Part of a small language model's weights: vocabulary 9894, 5.26M parameters.
Each number is 200 + 40 x the weight over the matrix's rms, rounded and kept within 0 to 999. Layers, rows and columns count from 0.

# down: layer 6 MLP down (transposed), 512x128, rms 0.204, rows 302-328, columns 0-127
# up: layer 6 MLP up, 512x128, rms 0.218, rows 303-329, columns 0-127
down302,202,173,175,174,203,237,215,220,239,254,161,224,121,200,177,245,188,197,200,224,157,196,158,189,231,197,201,221,241,201,181,223,220,156,290,228,160,246,221,215,232,269,209,228,220,224,257,186,203,221,161,74,216,210,169,244,220,202,274,203,182,256,252,219,309,166,163,206,229,261,243,202,220,219,199,138,218,226,225,277,217,233,190,211,200,175,215,183,144,213,197,149,208,202,208,195,239,268,226,222,147,234,186,205,251,185,312,171,239,258,229,244,165,281,178,211,199,224,189,258,166,203,247,170,141,254,230,157
up303,208,203,197,224,188,244,183,232,225,258,186,171,244,237,226,192,148,229,165,178,257,275,284,266,196,175,199,211,188,222,244,207,215,192,207,193,143,155,236,194,207,196,246,146,197,218,204,247,153,158,176,177,222,185,259,155,207,280,219,204,207,242,134,220,208,186,182,242,212,222,256,234,249,263,233,145,240,241,240,224,194,144,255,158,246,274,177,198,185,121,253,124,205,182,223,136,159,216,208,225,173,217,207,202,161,220,160,195,184,212,230,212,201,226,243,179,259,264,270,105,210,182,254,185,231,187,215,262
down303,196,134,190,188,218,229,209,194,255,167,215,210,213,138,173,230,241,181,183,198,192,206,226,180,213,202,202,142,258,153,187,258,206,224,182,191,218,175,180,226,186,200,153,281,249,206,171,250,259,163,193,233,193,207,209,249,208,191,190,232,146,156,228,146,158,201,178,129,178,178,144,231,214,212,145,168,180,178,187,181,191,218,217,226,182,154,232,265,262,237,200,184,137,219,168,164,183,174,228,223,110,127,278,266,153,226,252,234,238,206,177,236,160,181,199,257,155,226,91,259,182,207,153,229,119,192,207,197
up304,188,178,140,178,264,160,322,197,207,207,233,163,258,140,328,201,220,193,209,149,113,108,116,204,174,193,207,191,143,256,149,241,236,212,285,215,204,237,143,199,183,199,175,245,206,196,174,253,211,247,161,233,256,174,205,205,184,173,151,116,231,161,230,197,180,243,187,187,294,147,164,183,167,128,195,262,290,212,144,197,227,164,222,253,147,203,226,208,225,178,203,144,272,219,200,246,198,212,251,256,168,159,280,190,178,184,217,211,178,152,255,173,176,144,230,182,195,208,222,181,209,151,105,195,177,254,235,212
down304,228,238,261,250,111,286,217,189,123,230,191,235,165,167,102,180,156,228,189,219,243,212,171,229,301,207,228,171,284,184,224,223,202,270,234,169,199,188,216,220,236,181,181,200,211,248,244,231,222,201,241,140,183,249,246,174,163,155,185,239,278,186,188,169,233,243,192,185,219,220,264,176,207,229,187,180,159,230,203,152,240,178,279,280,213,287,66,183,171,195,210,196,171,147,273,199,248,204,237,177,181,209,133,186,258,253,280,224,154,223,199,268,264,185,190,248,228,204,242,137,200,157,169,180,264,202,177,201
up305,169,247,156,212,109,223,225,140,175,141,207,157,179,181,215,150,153,159,125,217,242,179,231,205,119,204,205,219,222,146,111,142,200,132,210,217,228,268,203,187,259,172,175,103,224,184,225,190,240,165,153,246,218,279,192,180,177,190,210,216,155,224,183,210,173,132,218,197,255,240,186,185,246,246,230,190,206,174,158,198,201,247,219,178,202,190,144,183,207,185,266,200,142,182,265,157,181,191,291,196,217,193,172,210,176,148,194,130,225,235,246,144,182,180,188,151,130,196,110,273,164,184,251,212,225,148,176,194
down305,186,192,179,194,186,162,183,217,230,181,186,176,203,240,214,177,188,213,247,131,204,258,137,209,193,229,149,228,184,201,244,176,188,212,139,197,228,167,225,166,137,248,217,237,170,187,269,191,166,234,196,180,176,212,191,266,226,229,123,233,235,145,240,102,269,276,129,210,178,186,188,240,203,173,211,212,234,216,151,195,204,206,203,202,212,249,203,129,159,143,235,175,208,177,197,193,160,248,170,240,159,205,203,168,272,247,245,207,166,192,187,150,217,147,198,237,259,167,210,114,178,195,116,258,230,240,225,193
up306,161,307,247,207,191,185,187,259,270,167,224,135,274,193,236,262,132,159,243,231,210,217,239,203,204,167,277,184,160,125,169,220,180,193,208,250,255,223,178,176,189,289,215,106,210,126,213,176,177,264,229,171,238,251,217,248,198,186,224,238,211,243,224,219,209,165,195,167,205,180,184,263,173,135,199,184,129,210,217,244,268,236,272,202,186,212,175,206,178,217,157,217,219,213,256,163,168,208,248,235,134,187,158,215,163,223,144,123,157,185,185,143,180,201,153,211,241,267,233,239,231,227,173,169,193,110,198,183
down306,225,176,178,173,229,183,167,220,173,233,198,245,258,265,175,187,173,204,236,212,234,221,211,166,221,192,200,147,193,257,244,233,208,174,208,140,222,148,225,236,221,208,233,180,197,243,271,135,223,222,241,225,197,185,154,158,228,242,123,193,248,226,201,167,156,209,242,190,232,212,217,180,205,225,248,217,103,163,188,126,255,213,154,126,191,198,258,168,136,236,207,258,227,214,252,243,213,168,166,129,209,177,155,220,238,188,81,201,123,189,190,176,171,237,178,186,147,169,193,189,85,173,156,163,139,212,198,245
up307,119,172,207,189,228,198,214,269,152,176,199,191,179,170,248,270,236,244,158,191,157,190,243,226,207,187,127,227,152,201,183,237,260,198,252,197,133,218,221,215,236,192,183,261,260,270,166,173,228,216,148,248,233,119,241,224,272,205,203,141,182,173,170,102,170,167,187,169,219,186,196,187,209,242,219,226,236,266,183,255,197,208,191,237,180,119,207,238,208,206,188,223,195,265,196,156,192,199,186,217,169,206,261,204,186,170,192,234,255,155,242,157,164,252,133,300,177,146,192,267,250,153,155,292,193,178,232,242
down307,255,221,241,201,157,180,159,199,243,104,191,259,150,199,213,204,255,265,158,202,276,225,186,118,243,203,229,255,85,293,189,136,272,235,215,170,202,296,244,203,253,247,220,222,284,239,128,158,257,200,205,278,244,227,170,116,142,219,136,184,188,271,191,245,224,280,313,170,198,230,156,183,225,193,191,151,180,210,157,265,252,234,174,162,169,132,204,190,173,181,228,182,159,182,189,135,206,213,150,235,114,198,188,171,175,209,271,284,187,215,248,158,254,250,156,265,222,208,232,215,192,158,157,300,235,196,138,269
up308,254,158,164,167,142,233,207,176,156,256,202,212,228,119,171,166,128,184,243,215,177,188,218,170,212,252,162,306,179,191,243,165,187,145,212,215,159,227,241,212,171,192,198,241,173,270,109,182,186,187,195,196,251,189,285,231,241,177,222,239,195,214,217,140,160,188,163,218,191,150,129,94,172,187,154,130,194,166,200,261,191,177,155,296,187,215,159,257,154,206,204,238,271,209,152,110,192,141,264,233,169,242,222,249,213,232,176,199,172,166,203,124,226,180,207,181,235,234,202,205,277,197,118,216,220,257,292,219
down308,202,161,222,129,226,238,164,244,320,307,183,179,171,157,217,152,181,153,174,217,156,197,91,158,229,191,155,167,257,165,200,198,203,253,205,249,144,247,210,204,226,235,226,226,210,265,227,184,177,220,228,142,184,130,198,248,148,235,254,205,124,235,163,284,302,209,246,251,186,249,242,162,189,219,192,191,170,130,150,223,167,248,236,129,160,145,156,226,256,98,219,266,200,241,226,140,135,175,302,255,221,254,237,192,254,188,243,153,103,230,178,286,235,138,121,207,133,225,234,235,194,222,249,184,215,176,193,158
up309,242,171,194,187,183,188,254,152,183,233,186,167,195,144,215,219,197,211,171,213,211,254,195,211,159,170,114,211,240,152,262,134,210,248,222,210,111,203,209,143,326,203,152,267,227,276,184,210,169,182,132,199,237,228,189,309,183,173,167,254,216,217,180,170,195,219,227,169,223,185,203,197,206,164,246,245,187,286,152,271,184,151,190,236,181,226,190,214,139,157,238,239,239,197,198,168,176,186,230,208,121,197,281,183,184,184,202,216,153,90,191,250,229,262,172,200,151,262,223,229,166,264,192,212,177,161,215,262
down309,220,256,183,197,240,266,228,200,191,169,249,220,159,179,168,207,212,155,214,178,192,175,153,264,307,139,232,171,166,216,205,278,182,164,206,232,257,210,224,249,193,137,222,203,230,193,224,216,219,174,181,190,195,126,166,172,205,209,241,182,207,239,247,188,184,231,138,243,167,209,226,314,167,220,136,209,251,186,246,195,191,185,242,191,224,193,101,203,239,183,197,235,205,258,286,209,217,284,227,258,197,177,157,199,214,200,234,150,237,193,228,245,296,108,212,173,227,236,137,154,199,226,258,215,279,229,199,226
up310,172,230,219,194,231,240,170,206,263,181,162,239,197,216,199,216,156,170,249,215,133,194,236,238,180,234,147,226,144,279,162,216,286,232,263,190,220,190,174,166,185,154,192,176,207,174,247,146,213,146,163,220,261,223,200,126,159,214,243,243,186,187,174,169,181,167,226,208,161,250,217,233,191,217,162,240,179,176,208,245,185,184,214,146,185,171,207,215,200,225,207,180,168,191,209,193,257,208,166,238,187,202,140,225,131,217,255,142,206,165,157,217,166,201,134,186,255,202,249,161,232,223,215,235,187,174,201,178
down310,185,219,215,154,178,189,200,239,196,183,94,166,196,154,174,202,181,202,148,238,237,228,166,223,245,162,231,190,188,157,238,203,182,167,176,145,208,129,214,247,198,213,176,259,214,256,191,207,200,219,207,134,191,223,217,230,188,157,139,205,189,229,167,193,190,200,145,188,225,162,232,118,254,196,222,270,179,171,187,169,176,221,206,271,194,233,198,156,207,237,133,182,217,221,146,174,187,141,204,201,243,209,210,209,269,243,270,200,171,197,220,188,196,249,241,179,175,218,155,201,230,163,162,218,229,160,247,274
up311,259,163,244,244,96,224,178,217,112,251,183,181,201,179,195,222,116,175,123,215,177,142,120,210,202,215,194,114,176,209,212,158,214,199,317,258,209,257,159,202,177,221,227,173,227,259,134,217,278,161,176,216,204,202,259,278,270,216,103,144,123,233,187,213,226,245,210,240,210,217,218,228,208,181,222,210,203,205,148,214,164,189,198,206,129,225,195,169,251,196,210,143,212,155,157,164,192,250,164,242,188,166,157,205,199,217,202,218,216,248,270,123,245,150,255,208,186,171,238,211,221,197,242,193,184,186,170,252
down311,233,271,205,119,239,223,229,141,194,233,196,191,163,199,136,220,242,213,215,216,223,247,269,185,190,164,178,214,271,247,230,185,216,220,149,147,215,110,184,156,179,159,200,218,194,188,187,205,130,227,186,144,217,193,184,230,162,200,205,224,226,207,132,211,186,169,177,201,224,238,212,225,164,259,127,162,242,244,254,154,236,216,203,238,242,238,144,201,204,256,204,182,230,227,200,234,238,142,227,242,168,181,185,198,184,162,189,181,239,205,134,206,157,226,198,183,215,237,206,249,118,169,155,195,137,150,282,172
up312,216,168,165,175,263,237,180,173,254,194,258,201,213,192,179,160,198,272,210,233,162,170,229,327,246,123,172,239,131,99,186,152,211,288,147,199,161,213,206,245,229,215,221,169,222,146,216,205,222,237,178,168,239,219,274,211,224,239,201,162,218,151,130,242,237,140,267,205,196,261,174,156,292,186,158,224,257,262,216,259,310,190,223,210,227,172,211,284,188,261,159,217,148,237,151,201,232,155,287,148,193,179,175,260,148,234,182,160,124,123,146,259,235,216,172,181,269,229,220,188,118,241,211,211,238,192,224,171
down312,83,208,202,176,196,175,196,193,153,269,257,137,230,187,213,185,211,282,230,255,208,273,212,156,141,165,322,211,186,248,174,164,219,121,192,197,280,215,177,268,224,216,204,179,208,171,230,302,293,117,245,202,199,261,229,163,199,207,133,208,236,89,248,141,212,164,149,234,190,262,185,188,178,196,178,49,198,208,247,185,207,115,236,183,137,289,171,219,205,249,184,175,185,236,162,335,282,208,156,157,226,227,257,116,175,116,148,219,135,180,203,231,199,229,193,201,242,169,265,250,142,252,196,209,204,239,241,204
up313,234,148,193,215,228,185,222,236,169,252,200,181,220,208,165,280,127,183,201,213,188,172,210,227,215,195,183,143,240,181,219,256,192,233,205,155,193,268,174,189,121,167,153,167,250,164,273,181,166,188,183,223,230,194,185,249,177,209,159,155,226,232,193,229,138,155,159,149,245,237,188,255,150,195,152,172,154,187,160,186,106,170,198,144,137,266,268,178,184,234,217,221,182,252,167,96,189,191,204,157,217,136,146,254,188,143,207,189,171,226,184,197,197,188,219,133,224,233,175,163,147,227,221,109,154,138,221,265
down313,147,210,208,146,178,216,143,150,216,149,217,238,179,215,205,119,265,228,212,191,272,229,169,199,130,184,227,247,143,230,216,174,213,157,142,268,234,199,200,221,266,215,206,225,128,223,132,205,192,193,168,165,205,177,220,174,223,192,186,242,167,180,188,145,277,190,267,256,154,183,256,161,238,182,257,187,228,249,213,219,236,233,212,219,235,133,170,201,155,155,210,182,221,199,233,276,214,168,190,207,205,204,234,184,232,202,176,206,231,173,251,185,174,197,186,266,182,144,196,244,239,180,116,244,309,279,199,136
up314,185,209,120,187,228,193,290,194,281,183,249,211,231,187,206,218,217,182,179,105,235,204,207,153,137,182,139,135,152,126,114,170,231,230,189,243,225,257,162,197,176,165,208,179,200,170,197,160,192,218,157,203,228,161,186,231,241,182,290,110,253,205,136,119,201,177,187,178,266,196,157,140,158,243,162,189,224,170,230,184,195,244,163,234,121,202,226,220,182,190,225,251,237,212,145,148,205,259,210,151,182,156,189,181,168,231,156,223,217,206,221,192,245,144,224,203,212,149,255,130,204,273,210,218,224,203,248,201
down314,185,168,205,225,142,238,222,218,191,204,212,173,130,194,219,195,170,236,130,261,227,191,259,216,234,139,269,234,160,298,278,219,214,119,185,114,229,213,177,199,220,224,161,225,240,218,171,275,232,269,237,184,239,186,132,252,151,215,189,271,149,213,241,196,198,234,165,217,190,230,201,229,243,173,300,214,156,192,244,237,251,220,236,178,231,144,202,169,204,164,165,155,212,155,209,190,190,166,206,186,181,214,194,244,249,241,296,135,242,249,214,181,164,186,209,195,214,207,144,248,200,135,269,151,233,188,118,166
up315,97,150,236,171,182,217,125,184,209,168,221,201,164,249,186,238,167,140,195,146,180,214,168,217,185,148,182,225,192,195,227,293,178,168,270,209,226,203,154,152,219,171,160,206,141,210,272,206,176,246,176,194,175,180,187,191,175,153,242,151,209,153,220,131,204,190,214,221,176,145,236,235,192,217,219,183,146,238,176,228,213,145,135,245,177,232,171,193,215,169,181,225,217,219,187,192,106,198,184,260,182,147,163,236,190,124,149,248,135,178,234,158,258,161,168,216,197,202,249,190,245,266,201,145,182,186,180,224
down315,215,170,182,209,184,166,264,223,136,216,156,182,241,131,225,230,209,272,192,211,203,253,256,213,202,234,163,171,217,278,209,180,256,282,214,169,180,199,232,209,199,159,265,226,217,184,176,148,190,232,258,219,171,209,148,215,253,207,190,223,224,197,172,238,208,227,201,149,209,239,241,257,214,176,162,139,184,182,219,222,236,192,246,146,198,157,244,198,167,239,171,183,128,195,232,206,238,193,227,142,234,173,236,214,237,236,238,199,217,256,216,210,189,228,199,157,251,201,154,205,161,168,170,204,222,247,255,188
up316,129,185,212,191,220,232,198,228,197,183,225,219,257,219,188,225,41,187,240,193,229,161,201,215,217,187,241,173,242,152,216,211,123,139,202,181,204,161,134,95,203,220,252,174,188,174,264,264,206,143,193,157,167,259,217,155,231,180,138,195,220,230,192,219,240,184,209,193,252,236,260,187,197,160,227,194,190,242,223,197,238,190,263,205,176,209,267,113,184,177,102,272,160,141,204,215,266,182,199,309,172,165,170,171,141,241,166,181,192,219,256,174,186,169,196,155,215,210,280,220,217,242,232,182,196,237,284,220
down316,228,189,179,164,242,189,180,224,129,291,182,162,191,147,222,226,258,210,169,175,174,247,204,234,283,173,181,193,132,236,209,252,257,182,210,238,190,167,262,208,170,107,234,243,263,221,194,152,178,279,144,190,245,149,208,246,177,210,169,269,215,141,266,213,198,265,180,220,182,202,206,231,135,207,218,180,135,192,222,172,326,174,137,208,212,180,203,268,284,202,256,208,225,220,233,172,224,219,223,190,163,236,194,200,169,196,219,205,206,143,175,236,158,149,219,262,163,170,159,253,174,177,223,196,194,159,164,179
up317,192,152,190,136,228,204,166,216,163,220,249,217,151,149,188,249,172,261,185,193,172,274,272,230,159,191,193,173,187,180,288,180,205,159,245,169,179,183,193,235,216,103,223,161,178,204,196,206,226,269,95,223,278,238,298,227,201,207,190,148,296,96,164,224,159,207,121,213,235,253,246,188,208,199,238,201,228,149,192,197,178,165,163,189,219,231,145,196,200,243,241,238,180,125,191,192,170,189,266,167,216,182,191,181,202,212,195,192,125,131,205,210,205,236,206,234,161,211,229,160,202,283,208,231,234,184,201,197
down317,184,133,270,119,226,192,234,118,239,165,200,178,223,157,155,189,209,147,177,179,239,137,235,191,214,192,216,257,249,254,187,186,152,161,109,237,163,142,238,222,141,202,198,202,189,161,229,194,137,200,272,269,167,110,111,227,221,159,160,179,213,256,176,250,235,228,216,208,170,191,190,251,164,237,275,192,186,187,258,139,219,162,177,249,238,203,239,159,165,237,217,170,201,245,247,236,233,230,210,117,190,165,239,145,168,142,155,181,197,169,215,150,238,110,146,204,193,168,139,221,195,216,220,108,205,219,165,168
up318,224,172,155,225,203,232,189,178,242,164,243,198,231,153,194,112,126,141,259,178,198,255,246,131,193,195,214,250,136,138,192,211,240,202,251,182,234,152,167,141,179,158,96,152,184,201,182,208,229,171,191,204,266,177,133,185,270,299,257,179,193,295,269,159,262,230,119,279,189,242,258,243,228,253,224,184,239,183,186,293,111,193,229,175,209,182,171,206,202,176,247,238,213,209,168,197,171,224,138,210,176,187,172,214,193,214,143,195,199,198,190,201,179,161,141,215,206,256,178,210,158,246,179,233,227,188,221,142
down318,236,217,197,195,240,223,196,149,232,210,197,229,216,241,120,234,215,162,194,198,177,212,176,274,246,249,210,170,179,216,223,205,160,293,171,225,176,171,176,230,190,229,176,285,214,142,224,203,190,180,219,141,193,212,202,164,205,250,202,164,178,111,119,244,181,244,156,227,221,264,231,162,222,225,243,261,212,228,265,252,174,222,196,188,226,205,206,171,174,282,179,192,200,222,256,158,136,227,181,165,243,212,246,221,267,267,169,185,223,163,221,114,197,163,178,264,238,214,224,150,214,185,227,280,216,241,143,236
up319,140,140,149,127,238,197,232,210,185,156,141,132,178,215,224,179,251,191,139,165,228,235,180,229,241,160,241,136,227,176,252,162,211,199,272,148,159,235,202,180,290,288,240,270,223,168,249,201,193,190,227,187,190,248,212,155,132,225,162,191,241,208,178,187,104,184,205,139,302,218,188,216,203,228,261,137,253,240,196,195,167,169,286,209,169,220,148,191,158,186,217,184,201,170,172,144,135,204,240,293,194,164,276,135,169,188,201,146,151,215,188,204,184,187,189,148,178,250,256,182,87,218,254,133,213,243,224,218
down319,242,220,205,180,269,284,147,157,205,226,214,331,180,123,138,212,154,170,209,278,217,149,163,210,166,168,158,191,220,247,154,298,164,212,194,295,169,179,189,236,158,186,226,208,213,157,186,244,158,227,147,158,157,175,188,233,222,163,196,227,149,202,275,271,161,256,178,213,207,166,229,189,256,209,188,172,250,234,123,170,216,213,206,242,139,257,205,270,201,132,208,164,128,255,219,220,240,158,263,177,146,215,187,222,231,214,234,144,205,217,128,170,203,253,229,181,266,192,199,196,269,163,184,254,167,134,187,223
up320,188,230,190,223,157,196,139,162,173,148,278,214,252,246,284,304,226,136,217,243,103,148,214,219,221,183,252,205,180,217,161,314,243,238,144,231,194,166,192,230,153,172,144,181,192,255,223,191,156,151,128,233,203,178,251,165,149,135,206,226,287,250,151,202,172,157,189,204,217,204,223,199,215,142,275,215,139,190,168,207,170,221,249,216,218,154,187,244,133,153,191,221,177,206,244,170,129,174,236,279,203,207,177,189,238,190,238,207,200,134,193,207,193,223,222,175,211,225,171,264,208,212,151,212,194,228,291,142
down320,154,150,185,196,269,258,208,195,162,217,170,185,170,118,190,236,241,259,237,182,118,164,159,261,228,194,123,225,255,162,176,205,212,200,187,184,132,175,218,254,162,159,176,151,223,297,228,133,212,163,223,195,276,101,192,208,78,248,180,247,171,232,164,119,147,101,184,172,223,93,163,239,171,170,104,181,217,139,196,183,169,161,285,123,186,243,193,214,161,175,163,178,226,223,151,98,106,248,211,172,186,121,214,178,186,150,188,197,209,173,123,204,177,197,246,139,264,264,223,246,148,185,131,187,186,182,202,183
up321,186,236,174,190,178,186,205,237,244,210,185,204,277,220,166,252,214,197,171,192,179,151,233,222,190,286,240,251,151,203,201,247,191,224,169,216,206,209,233,213,179,204,121,166,202,171,190,228,217,227,213,159,234,276,191,185,245,211,179,229,208,239,203,192,173,189,284,148,210,123,187,215,177,164,178,211,256,222,207,183,258,221,271,224,245,206,235,166,119,245,174,236,189,222,229,238,221,228,202,233,227,221,173,131,254,214,162,177,214,154,223,164,202,182,227,211,202,182,277,229,256,196,191,232,137,175,199,256
down321,188,218,244,201,261,177,220,211,287,182,226,189,163,216,122,249,223,236,199,206,208,238,191,152,145,154,144,223,250,230,169,143,180,213,220,217,256,266,253,174,172,229,278,285,231,177,227,241,166,208,236,238,149,151,285,248,235,212,157,177,180,162,147,156,179,195,120,226,218,196,269,226,201,201,224,253,222,261,201,173,212,183,156,206,230,246,252,177,256,177,151,176,152,199,198,151,239,160,174,166,143,205,291,196,218,179,207,193,180,218,204,230,227,217,178,200,218,200,211,170,243,234,237,230,215,184,195,150
up322,201,181,233,179,210,266,193,198,181,300,156,182,244,256,171,153,217,226,230,177,189,260,192,236,118,245,239,173,167,200,219,224,114,162,204,187,181,160,135,187,182,195,263,168,97,204,163,218,275,149,203,213,115,210,198,226,257,210,186,256,216,178,176,167,233,188,183,229,178,202,168,114,188,204,187,151,193,192,284,267,140,245,248,170,241,224,232,238,247,269,132,176,183,158,197,125,301,239,193,263,159,245,194,228,144,248,259,153,228,205,148,205,238,163,276,212,216,278,184,183,145,210,267,219,182,205,218,162
down322,229,184,261,149,211,242,190,178,203,138,247,205,143,147,171,196,188,147,149,230,215,184,139,197,224,129,172,230,222,264,222,198,162,168,169,261,103,273,202,245,156,233,213,141,163,222,191,235,179,210,180,167,158,267,226,251,218,206,263,210,168,188,192,127,205,130,247,176,217,243,188,214,218,222,215,156,206,242,201,224,190,144,201,248,283,211,265,267,224,214,167,174,233,177,190,242,224,202,302,275,162,161,113,177,262,204,235,213,217,182,229,186,207,252,229,205,194,173,187,182,180,183,203,205,226,188,212,252
up323,261,174,101,162,136,229,222,227,73,226,249,178,259,258,194,178,210,132,192,221,148,233,259,190,132,159,230,143,228,219,175,260,150,205,208,176,231,212,170,174,226,248,189,139,180,239,118,169,200,201,239,207,230,156,133,199,147,187,107,143,249,324,187,228,204,153,197,194,197,205,104,211,134,275,223,185,199,199,173,248,229,169,177,194,219,212,149,263,268,211,180,121,265,241,210,137,237,277,184,209,187,178,213,174,174,205,114,184,175,199,131,205,197,188,264,226,188,272,199,175,263,175,241,136,190,204,139,217
down323,194,207,255,244,263,185,234,127,350,150,256,213,158,164,220,255,279,154,193,188,268,151,188,204,242,232,179,183,209,155,232,107,232,187,160,211,240,212,225,168,160,237,245,285,181,136,200,169,179,205,188,128,122,208,107,250,260,259,173,186,174,108,215,134,226,219,234,133,258,211,201,251,190,187,197,207,294,131,238,183,185,184,187,170,216,197,231,195,214,184,206,174,204,220,143,226,180,157,213,164,190,269,207,180,146,124,196,187,223,167,228,154,241,164,169,212,148,207,151,206,185,177,179,181,174,173,154,266
up324,193,129,179,194,188,210,246,192,281,205,187,193,130,179,189,188,201,135,206,182,229,251,195,213,208,200,188,199,202,234,206,160,161,195,208,174,239,215,268,159,134,291,212,210,93,252,198,141,195,174,238,178,207,201,193,193,153,200,191,217,208,190,253,221,171,168,266,212,191,130,182,261,208,232,200,191,199,235,196,139,180,180,220,172,166,246,140,217,85,166,170,178,292,150,204,148,261,144,221,233,177,193,237,253,164,179,161,122,242,201,243,188,219,150,249,223,161,217,231,224,208,231,233,181,151,185,158,253
down324,206,269,176,204,227,191,234,236,241,253,210,146,226,206,242,172,192,171,217,241,202,192,229,222,204,222,189,185,212,252,201,141,215,202,231,190,248,193,147,185,192,183,241,200,254,189,228,199,140,196,187,267,196,243,129,238,201,261,229,229,228,249,181,206,158,183,134,180,187,223,196,214,213,211,180,224,211,164,121,128,222,262,197,238,220,220,160,233,244,242,259,204,140,210,265,209,195,176,202,155,190,230,116,240,230,208,136,240,142,231,150,204,177,202,214,240,233,216,146,194,142,202,192,246,153,267,167,191
up325,248,160,126,222,228,230,186,207,141,176,196,150,196,238,206,172,159,235,183,267,209,192,170,181,162,187,190,301,145,138,278,215,187,215,183,159,208,238,121,209,316,134,201,235,216,284,240,201,285,177,136,226,221,255,204,195,224,180,229,256,193,243,215,198,201,263,166,240,203,201,222,179,126,274,158,282,230,228,138,184,140,244,196,194,238,267,140,196,236,258,169,224,246,196,162,195,165,248,191,177,160,164,162,205,176,195,260,205,222,196,131,131,191,186,195,181,230,94,214,208,200,245,172,202,175,227,178,231
down325,135,177,140,217,111,254,245,194,180,243,167,242,230,197,225,184,202,251,225,84,239,203,235,164,231,174,193,184,241,221,149,312,219,184,255,195,179,193,263,276,264,159,242,147,264,229,117,171,184,182,133,272,148,237,216,262,254,265,205,282,218,236,137,229,197,178,228,91,137,271,149,228,215,209,230,138,181,233,249,219,159,225,180,189,161,220,180,239,203,183,196,257,179,200,212,225,223,139,255,185,207,164,188,173,185,252,148,242,226,217,196,104,152,201,182,180,211,243,217,206,204,163,235,194,246,192,273,225
up326,198,156,169,215,178,153,198,245,245,202,230,188,223,177,195,214,165,164,247,222,186,238,159,248,178,220,208,238,217,148,155,235,289,212,239,149,171,181,185,161,163,186,213,173,169,148,227,191,239,230,203,150,264,147,246,233,187,205,197,233,212,167,201,185,217,160,271,188,151,178,180,205,165,177,236,168,190,287,150,210,178,179,164,193,169,193,224,228,125,240,157,176,245,181,176,159,157,199,217,180,192,134,146,257,248,208,153,234,121,174,202,223,220,231,195,209,168,181,207,198,233,247,147,233,175,275,220,244
down326,183,173,167,187,238,180,195,204,136,199,205,177,152,138,294,198,249,131,205,191,216,185,245,164,193,300,206,147,152,225,123,225,116,156,216,220,276,222,206,206,236,249,169,240,208,233,194,197,215,206,224,186,186,161,135,156,262,202,207,151,160,274,213,216,281,218,269,206,233,127,207,215,207,189,222,263,182,146,220,183,208,248,221,194,218,236,183,159,203,166,243,211,198,202,235,235,194,224,156,191,190,117,231,148,223,182,184,200,205,170,241,213,220,141,202,195,249,195,212,243,200,157,172,246,198,131,152,206
up327,190,142,159,174,186,174,234,198,239,164,214,131,187,257,197,181,217,187,179,177,214,203,186,215,179,169,226,161,128,156,227,147,221,249,257,216,293,202,187,144,188,206,195,173,254,204,216,219,143,144,247,127,259,204,186,188,216,236,203,137,124,229,210,179,208,233,245,201,309,173,135,220,207,258,223,183,226,180,183,196,185,207,250,191,200,241,235,135,136,176,214,201,259,196,207,155,167,268,216,237,183,189,148,188,180,242,174,221,174,158,197,135,249,141,247,219,223,178,208,199,215,195,183,199,192,197,178,200
down327,213,274,276,158,245,269,153,200,213,243,222,184,134,181,148,226,165,186,220,247,253,218,173,239,238,197,277,215,275,280,212,284,208,181,145,194,133,204,162,272,207,216,190,201,203,224,196,177,218,264,203,227,128,180,194,222,181,187,176,167,190,181,267,168,179,217,73,208,126,183,189,229,199,208,186,247,239,205,215,217,165,218,214,196,160,177,131,246,217,204,224,144,127,147,160,221,225,131,192,187,210,235,212,222,194,219,226,177,212,230,214,285,219,232,213,186,164,266,212,222,129,190,226,230,157,157,198,220
up328,156,149,190,226,241,188,196,152,188,269,236,237,191,127,205,167,219,200,175,172,124,129,264,215,209,201,174,172,174,164,202,182,203,212,163,188,222,279,204,203,178,195,221,237,189,246,253,220,149,244,186,261,188,241,265,187,129,224,267,259,256,156,218,170,208,277,196,292,184,283,185,177,136,204,139,99,231,168,160,265,152,212,224,209,160,211,184,222,242,170,234,234,190,235,223,278,150,168,241,177,183,207,173,187,263,216,163,130,192,236,252,145,199,197,240,270,201,131,120,286,201,240,239,267,134,206,263,185
down328,170,145,229,171,174,225,231,202,232,259,206,212,190,280,64,191,228,263,261,194,260,241,85,208,133,140,250,206,192,150,236,226,168,114,186,169,230,239,173,222,156,173,231,164,119,217,217,156,196,188,200,203,246,162,182,176,144,189,280,225,238,232,197,267,209,134,136,235,211,185,228,158,182,225,208,265,126,213,219,278,205,193,177,186,205,112,271,145,213,142,242,250,267,215,238,183,82,176,172,212,235,209,225,195,224,216,238,281,252,219,240,194,168,136,178,155,233,181,247,130,200,236,257,162,146,205,204,244
up329,146,125,224,169,178,270,195,165,155,256,272,191,196,182,267,181,204,134,146,208,175,166,249,221,201,205,195,203,207,192,240,180,227,103,174,191,181,202,231,203,319,199,166,213,223,234,174,200,203,170,184,296,124,269,204,180,231,206,173,156,182,166,236,130,254,196,259,237,226,187,143,192,224,229,139,188,135,220,231,247,152,235,190,208,236,193,223,179,172,220,206,236,255,246,145,257,152,222,208,244,175,190,249,178,220,151,255,205,122,189,258,207,278,168,199,307,195,188,132,145,208,206,156,221,140,212,216,269